{
  "n_layer": 15,
  "d_model": 256,
  "n_head": 2,
  "n_kv_head": 2,
  "head_dim": 128,
  "d_mlp": 896,
  "vocab_size": 7649,
  "activation": "xielu",
  "norm": "rmsnorm",
  "norm_place": "pre",
  "norm_eps": 1e-06,
  "positions": "rope",
  "rope_base": 94200.0,
  "rope_fraction": 0.5,
  "qk_norm": true,
  "attn_scale": 0.0884,
  "bias": "none",
  "tie_embeddings": false,
  "parallel_block": false,
  "extras": ["local attention windows", "shifted keys", "exclusive self-attention", "normalized values", "value residuals", "an embedding shortcut", "learned residual scales"],
  "init": "normal",
  "init_std_qkv": 0.019,
  "init_std_o": 0.00348,
  "init_std_up": 0.019,
  "init_std_down": 0.00348,
  "init_out_by_depth": true,
  "optimizer": "muon_variant",
  "lr": 0.0119,
  "beta1": 0.93,
  "weight_decay": 0.019,
  "lr_head": 0.00615,
  "grad_clip": 2.0,
  "warmup_steps": 121,
  "schedule": "wsd",
  "decay_fraction": 0.634,
  "decay_shape": "linear",
  "final_lr_fraction": 0.1,
  "batch_tokens": 32768,
  "seq_len": 768,
  "doc_mask": true,
  "train_tokens": 264000000,
  "steps": 8057,
  "dataset": "wikipedia_en"
}
Each number is 500 + 50 x the weight over its row's rms, rounded and kept within 0 to 999. Layers, rows and columns count from 0. Numbers have three digits each. The size before them is the row's rms in percent of the matrix's.

# up: layer 5 MLP up, 896x256, rms 0.198, rows 322-368, columns 128-191
# down: layer 5 MLP down (transposed), 896x256, rms 0.103, rows 322-367, columns 128-191
up322 101:435582509425526518583514461440416510464479563577497505462450538409575559540506497467533518415623538543542462552477455479441568454495543466497460507488572404408504512512591531619549544510544560
down322 098:529486490667459556483578368445503498499457441538441551450445462581455469544519442472562491480495560524552484550506477452516540470518562549491473461518510548548481492417479501569496502472524458
up323 106:514533516442518449408528445476469484529460557516420519526454480496568423494508488506508451509537475440614502534479577538534560550527413439580512419542541605526516537519470383542494488456558567
down323 109:428534492484644499641539476440532638366536428422492345482468462487525457505454450558536532416499446496586505503452482455526501497539435455494520468511486495452491403547484493645531488414487458
up324 114:574569420457510523582456577455487530432505476554477527403514485491511591520457464555561527467552503488476504481472507521515634436528504505521563514441528471437458528445431410485451543473537437
down324 106:438566565408504440479529519550527553428438517546507552493558511467498554408510494503498525480487521554491544506418488554559571472500543496565400509466541580525475469505455402492456561542445410
up325 103:592497594501451481556482433577554499559405610511474469448543349553475492436477429498553589492529597458510464506503474511446501467568596469526535495557532533556454455545448535426529507506516474
down325 102:520537493577495472477469490516528504504507571510494475465443526499622503498498480433516536485519499357538450413554525451544516475482565530492509467417481512517462491524476557378453491498422497
up326 099:432460580422565414554487532480500467481517592506517405460517518513499482439417467496497535397477493519537557599575404477551509503474498513456558532478577540469503487472421401491528428484558468
down326 096:508592465484532582518496489476484485441418548539454494449558484520457428527555367490452461330560590503499447515478527386470476488425567523515533440456444487508456522527495524667524409465503484
up327 104:377451557482533515524600545544435465415562436566449485484446548559476530461494443541487526505563542401556510555546470452462510493412498492448409465561505477506506425484559526521525494520557581
down327 098:370640542529494510437498538445502554554533472537519489563550458521570510481536472541447483511424501476475487468487429590540474427488427386467537505459533552474464548553529480484478560460562501
up328 101:511465591478531492439539486444475528498486592495511526518570459465520404469427480505440581414498557527553356402558465499475571454410448512406588490476444526454484452557484528524485467551458486
down328 102:530512444524517548452469502473555380422592434432514471484438513499449494571446569499566534480514551581479448529434559494560490441577534497489525519508455473471493457479582477453565617377501489
up329 100:496499535510474496465545453482444551484459530453479552475502472498595497423512496463602475474591552500458504476491450522533638539344481535590483541535449445452508467535492551536507568448500497
down329 102:531440490511687522447427517469482543519500534494454585497486500566473528473508474493439510496524539545464571585527432541544555490519483512556559449449497514458503429419505464563551412512563442
up330 109:536475434535508576558498524444532494512584425501476520575495551466527489555535451463429498526515476504553526443438460550461557508564533518479462436533502438395527572486462540526525531428459540
down330 105:417514521486365505470543483465513505528562456547561433539557536532443503467521481459556492493471463589548487471439536476419495461497552475550483512686557512560505530455505503459574473508511475
up331 100:502530541561514425469588542556488487492486492453487407477543440485527545581464505488452480497526521457578547396563437531513498515595595566523481507477486653394526493399587514464492480419443486
down331 099:546324467511502557423548506528445515450465470513415467471568463429538555445523461497404502551498566468521466553450449477510396555506515521445504537504425471536505524477484558550518526490496518
up332 088:484512455525437522414558560555557569481565463444453460454407460470493460430569507482509490441492494384477528450579496584558471470509438511471560471484467472455415542583408572607468511512463501
down332 094:458528586421466553513445616461558471467452549490460580545635481566418545507481606521551446496583506489534546431496526473503576441489487478426590424565410447477488527411515479546514553534499470
up333 099:399522530365564368476538455369545455516503536521505454441425556488392463522573416457474491476527505508533506452459467534480557507559574497525519457409520488520454534541493480490514469517428475
down333 102:573350456514458528570585513478462529546439494487470543512468465530499396390423508452423502516485570466499473531490488453531579585482482534560587443542530498491552544449462461512497607497465515
up334 098:657504434470505433513502578540433529485509563431617484448486496503591552486429503492478527447495491502623497483514469479436491539547511517412501533513482598491521481495543490525513547456520458
down334 099:596535476503507503574519569480459473428499471536506464473499487429533498523547421551496382523491446430558463480533516448407548545476453568474457548465515490514549547442449557636436545512530627
up335 098:564421502417550496460554527409557464500524526543496471416493476515539458527463478556557474428397476465431498511525470464433507539563507419490593463521545468603480491485585550551442561559570468
down335 100:481502462355485491377460524502515536525507477513508542555504459542451491502535536628410374567531464547514500534448459507364521520499540515513533428536488503463463440502512515539462411489559513
up336 096:493483521425461612448589577411566511448617488442458529404484483444492589504532508443566409492522519461488592544539570556453493481598492448536496539507570480576515568516547517401461465462467506
down336 096:484468462366460588469563511536550537575565482485450507563493495562457533460468511420564508471561533511441536444585546521455519508480493521461449512483548522551573505540486432516600441544570464
up337 098:518458484494449533427461550426444474496505458541480599543511579521516491533480494549500559498605471515522493483554579543477500502539538493549460459508602468523462467451519526481483489551557513
down337 102:487480538467518481488477555425533466567547544496495499428534444566459533530521548426560412484519506574521466525504463507499455440482479474464481481599486523491501518512567545563478522566542435
up338 094:470473482494436423531553509536536541481505494531556514528466465533475480417566501467622523417524527489505459550409544544467460489597564566589430475424446444456490500470454457484426454499562489
down338 098:519479525454487599411551605559505451450428429529483477472542611445486531484488564463502496515492527515521457505530483479546510513517526574455491435505455499515443436474480522456515539469481427
up339 100:479464492550518526393390579503450527434448509511573423451524475571447459444427553488494480517568443538580550481520497574529471466481539371507458450460530488513485380556462443521471565510487536
down339 104:557498483516429546441477472492525440559466514449472417439505417480515438461456447483547449443470498528566495502464519470463437431566534482535517411468566391425568493548415544453534448472409488
up340 102:439457564492512481443468520509523473467420584535507430436487482523522522458493434451492466507540517495562559532530513609506596576538437519480441509485490547488512483537476475540466438534487568
down340 103:482394458446474537525509439502435519456494483491563526497360545571505501499497483515533533479525522503578484580495481485461483515508492574484567504521533502503568569556521460478558439496555494
up341 089:559406481478474501502496541493544452536565485371489527451504476470497516450514435504425536415518579446503486448478546525463461413534400476445491450426477448475523524475459523453551501549458445
down341 093:494474546497530508394449500563545575450539523451509453478495487519488505494483481500499460479517488388544450508480413424517519511541511503541530519512462504543497489479568533504410594505523468
up342 096:505500523560417520562545475521602554564549484435463590501457497543583600541499515453548434528432641527559548443496489483461518481542621589442519463583447484424512515455483407500470443524506450
down342 095:538504484466593488527513479557473583528485562473523591521520408571521451488520478568615500503494574475538532426394388540541455482379542451593466528577496528474503529433498537535475486493607509
up343 107:522487531418516461410427475386568418491551536475464505503489546495478536419509416544549535465477503595432478495470509501417539467493523475497510454423651486567429581459491533449538490566541533
down343 105:552516620493489473418504523481507521495437446533477460530570483479450527512527470554570515586559579520468510492489527354523517441318532514486496382443494481542483515498503541413568435531531502
up344 106:494547456609484488469541539466458455404480473468453462499481478485423464400486485539438454560508496577497429380456476517446507479494519463404579480421530497460514467505570529437534461514496549
down344 104:503404526558526472558602422470411546590561494588471531451530518478394438462464413514591572577513548506479515452443465499514475514441495579457488476557522464553366530412494526548466472456452550
up345 107:533497430453503431460470506506498429555529454522532446397486540607417549488460467515441542477455479609411554493450583466562456495652456488442472453489500507473522471491531469558502472624524429
down345 102:424502555606573449413460498527506514587482525500464469479476474479449478577522555506522449439495433541463599592526538381518481484465461555511417468506471423422482426491444425489409522555440558
up346 097:483548429580507418429500498538435524511544486446556507518477432430533522501418553477479437573570560483507436535525513432473480407522481494590578428471489492439550497545458514567554518438528529
down346 100:446426420511557599519489525520500475527505496429460590480535455407567511557487540519413445505498482484471509547468509563528477458525534494438563509482499482491447546459583438505511487525481383
up347 101:496512484605403590459433488478515523511530514590471370516479437571576513507530516442549533479492501490594526619524475566606467512470515495581491517458568569537482507464543503510527513382437466
down347 103:505579487528373556500484485445483431478416533473509432602462486558522510506553542404468467454583470516444466525539481530589554533553502424583456465518490545542456494513463491579555525464512453
up348 093:485533558525486473519473572507494559531546524430593475461564467516469593475589508508530461503459477528463521586439588442530482434499509441535526528491434585504532462446504524585520515495478484
down348 096:488495539508608428475403431455532541559562576517555445443511486547434580524496551442537504494478504533519558539566573501485556478507457502486497568445523423502558445514472532613458548494522540
up349 099:476515496466515458470501483507523340529536553534556453484562491527461482467443487544620476483569541475584531452412545523493440430446530486573500461502407501530658551551497577462485505571423572
down349 100:502423440395506556502528577498547555519541429524536490552492503496546471459533521487502493535533498550459494527540589621546573588464525492481466523574516559444459441425472435528559623561565496
up350 095:515455478490548493484478472540409493517499544543491507533629513534539548398420431553497456534569443483491399460487543552611528553500559465532561526412394479478451458568544420562534503466471499
down350 099:454397514467592500522463551521389518399501570483356539503438517505579498381571446409547454496490467509550550474496533514518586487536533464456514566495455497545492573601492467503551469596510433
up351 096:521523524483596543534465544487548557448527536527468474461535429464515564441573404539476619501508526473470604458549504569468561522532565516488461462531484546470516444402522526537467536535460377
down351 101:523482507615558508582514516496552574472579511559561473456476521514513514502488382553554554506502460513524449483475457521553617438450490535471511564547453497459448585421502536534495476525581494
up352 099:455464486466487437572523452445571393438476476480575461495548577612419445530467410566470638487463511520483479504457467509506492588477543577585498550520382522432478462506476481529478480519430447
down352 099:408518479471532404484517477583523490500504429450496458561535569502522503532513544464610585452446521585395503470477471538493576563528522465523467433549435592450544472461556472527522467473487468
up353 102:556498553471487521483525503505484503512561495460484584495528510405449513500441530565589572480453448401471536479475536511517521477480440513550467540428497529448512537488540494477573516611610487
down353 099:505514495512461490511548482473498512532483483479439545487388529496393428563562466502478385574514549539440583501508453612538534488619410546498538439558611527447524527573520531500498470561487494
up354 099:462477518495470431421528582432507441466469565478463499469489503404493534497544457447563467503632548479507468480658483476493532453511553514518458559516493428465444463535523561487569519466467513
down354 099:521418449495554522479402451481551495461503527495494512459444522504534541554528548428448492630536528509451390471556502481488462467490488539415524539501545480523500461527511566367493499575422534
up355 096:464499571486480462451462469488496524517455413537460508515506485655457524449470485588446404489559509568508582490407476528438486478559514544536470491411411522556467537488518479509611610471376530
down355 095:556428566487434528544600495511441440522497483432490599532478506528476498593539456436485495505446447494560549534551521537462543551593495510534570475526489442536517565553457536523518505477532442
up356 101:458449557437550541499598472539446433569544488495486431483464530425550560555553615456582505458432507428572483491438586582499486431482486428481457490479477543439562485441523496469490516405494540
down356 101:488559572551533519455469573522526506423463434470502502508435522528469464542489554467440509536451503394501475523517552532481520497472423581456434486450450452490563560523529573429502518527561479
up357 096:576495563502599482440522461452462392447569519517536529461429462511460487506485427564457507504412421543463492502609419543483468479610636490429455464445470599406517474504543523455540533501510487
down357 103:477486501498485471542460547445517551529463481509515471517561536434548476506553520438495425524528557461466446556491523461442627499444555549484477608543453514493491499553568557567558525480338424
up358 104:466527568529579488463476529509545499499489518476483513511500381433419567504564451597536545475498525554532540477481466583505602380507501482466518421482509524505408559494474555515558524598507491
down358 101:473584559501451520604471512549505523574455545458492469442444509502424538523423424570445534524421484458522486440437456464440584490560502567530525589506517575472451563487439482441514526428528562
up359 097:524521455495523554515536462443512540488451483416509576499531459432528545530493626652426498547460451550471509524491444531555537550483523583419459456583594457491507611445480522472517464464465489
down359 101:519596544516498521522508508602472537517486498487451465502585556482598530573459545452518417538473492389501537545435448436436494492476390452431442495431551630501545443585469490528525504453404569
up360 097:503602509477485494474382480531510565468447460547571445459560491574429343443526491547545493545433411417486519592445442535497471505549463507442431549502501402492518594649554511481586411573516576
down360 099:433460579466491506547498614496506490511534528436483584516521515466548476454485523497529544523476509441516510508489520446642530509552508544461412545536552458524522426580487474412535455439570572
up361 106:445539524501423492496526531510485524578513504380491574515424543474532469507481505458461466481528481521474506462521569515452620557476603445408526551490432547590489536498551509563560511492484610
down361 101:418565536408523514505491520417508518478493486497545516593521482470554546497527488528556435450489461531468513522501548501500522528487552497500556544474512421555484583443507421559457506473457522
up362 104:533522467594570490503406523505467541492475487600500490463494564539532470400474512468395503491368533514539530436449577528567545586399474447483445448448515462435601567463521592481522456528587479
down362 095:514406515505498502581475541571504539466526397475562519534466523512537417499571527534467527558471516471520505617575524522544543508525552492543525499480604487450424472526429518461486424523556489
up363 094:568518448468557495461432489521445519456442547548497535492428466492539366492427484473553481434613558573439527508462504403560552558500482503544597530478451578571494590425503467513412514497519589
down363 097:541477574454458402473605497430486473501514524534426497499481490490446531506470501493452490486492487426491438580503603557533474421408450503428463433498573573431482500503472599537461431498469465
up364 099:499473446451545482498524542463457497470465570527463518450433491511478449442501466497471501569493501465552539519452497386429438370536531506375530459557568535481462558421592383513483508491393539
down364 100:520508543529492529537491516478524504537453443462576559553539516540492448590552598459536527492476531536497518480428414557511464464577516527507455505463550490490474492480491495540564454609484516
up365 101:439516491472464505473467520518493553509487444484519564504579496524415505412551483536550522443498441502500487472548515428500483512470563473528456510563619453540430447424418501515562576452483598
down365 101:468531493444479524471521464494478493427439484519437447445520567525416475461476464466477422449461432581527518539542429475476567488443553504431495471447535505515498467461459459477470524512484465
up366 104:469547453495480501453487553526504384555596458546554543412559437484560475571540541466407534525586598529405563536524526422587520431487454547504499521494478504519508625502465427532496620474473546
down366 103:460477481502541464527483493481468495453460563522492464478432463499439579526475585565391643463489550577466543558512517501452496585588514535547465428549509558608454381469456539478527469547470487
up367 100:460559488582431538560499519550435461551550444507520516604557479516554516460501395471493512496560473413489491465404503509519552490481427510422428434431602477505505460474472494555492544477524467
down367 099:435546463454546455428476554437462448556444451424588512444439489472466536468593514491474469427485458512492540471527543506567551488509586478498488510566447505507598428527441541572506520501540443
up368 094:383500533473516518551412518540514483484571477493504460389452418579431514428543516480500502482522429446616551476510481529550470542557526480509470455513484412497512502522537537509456450566471452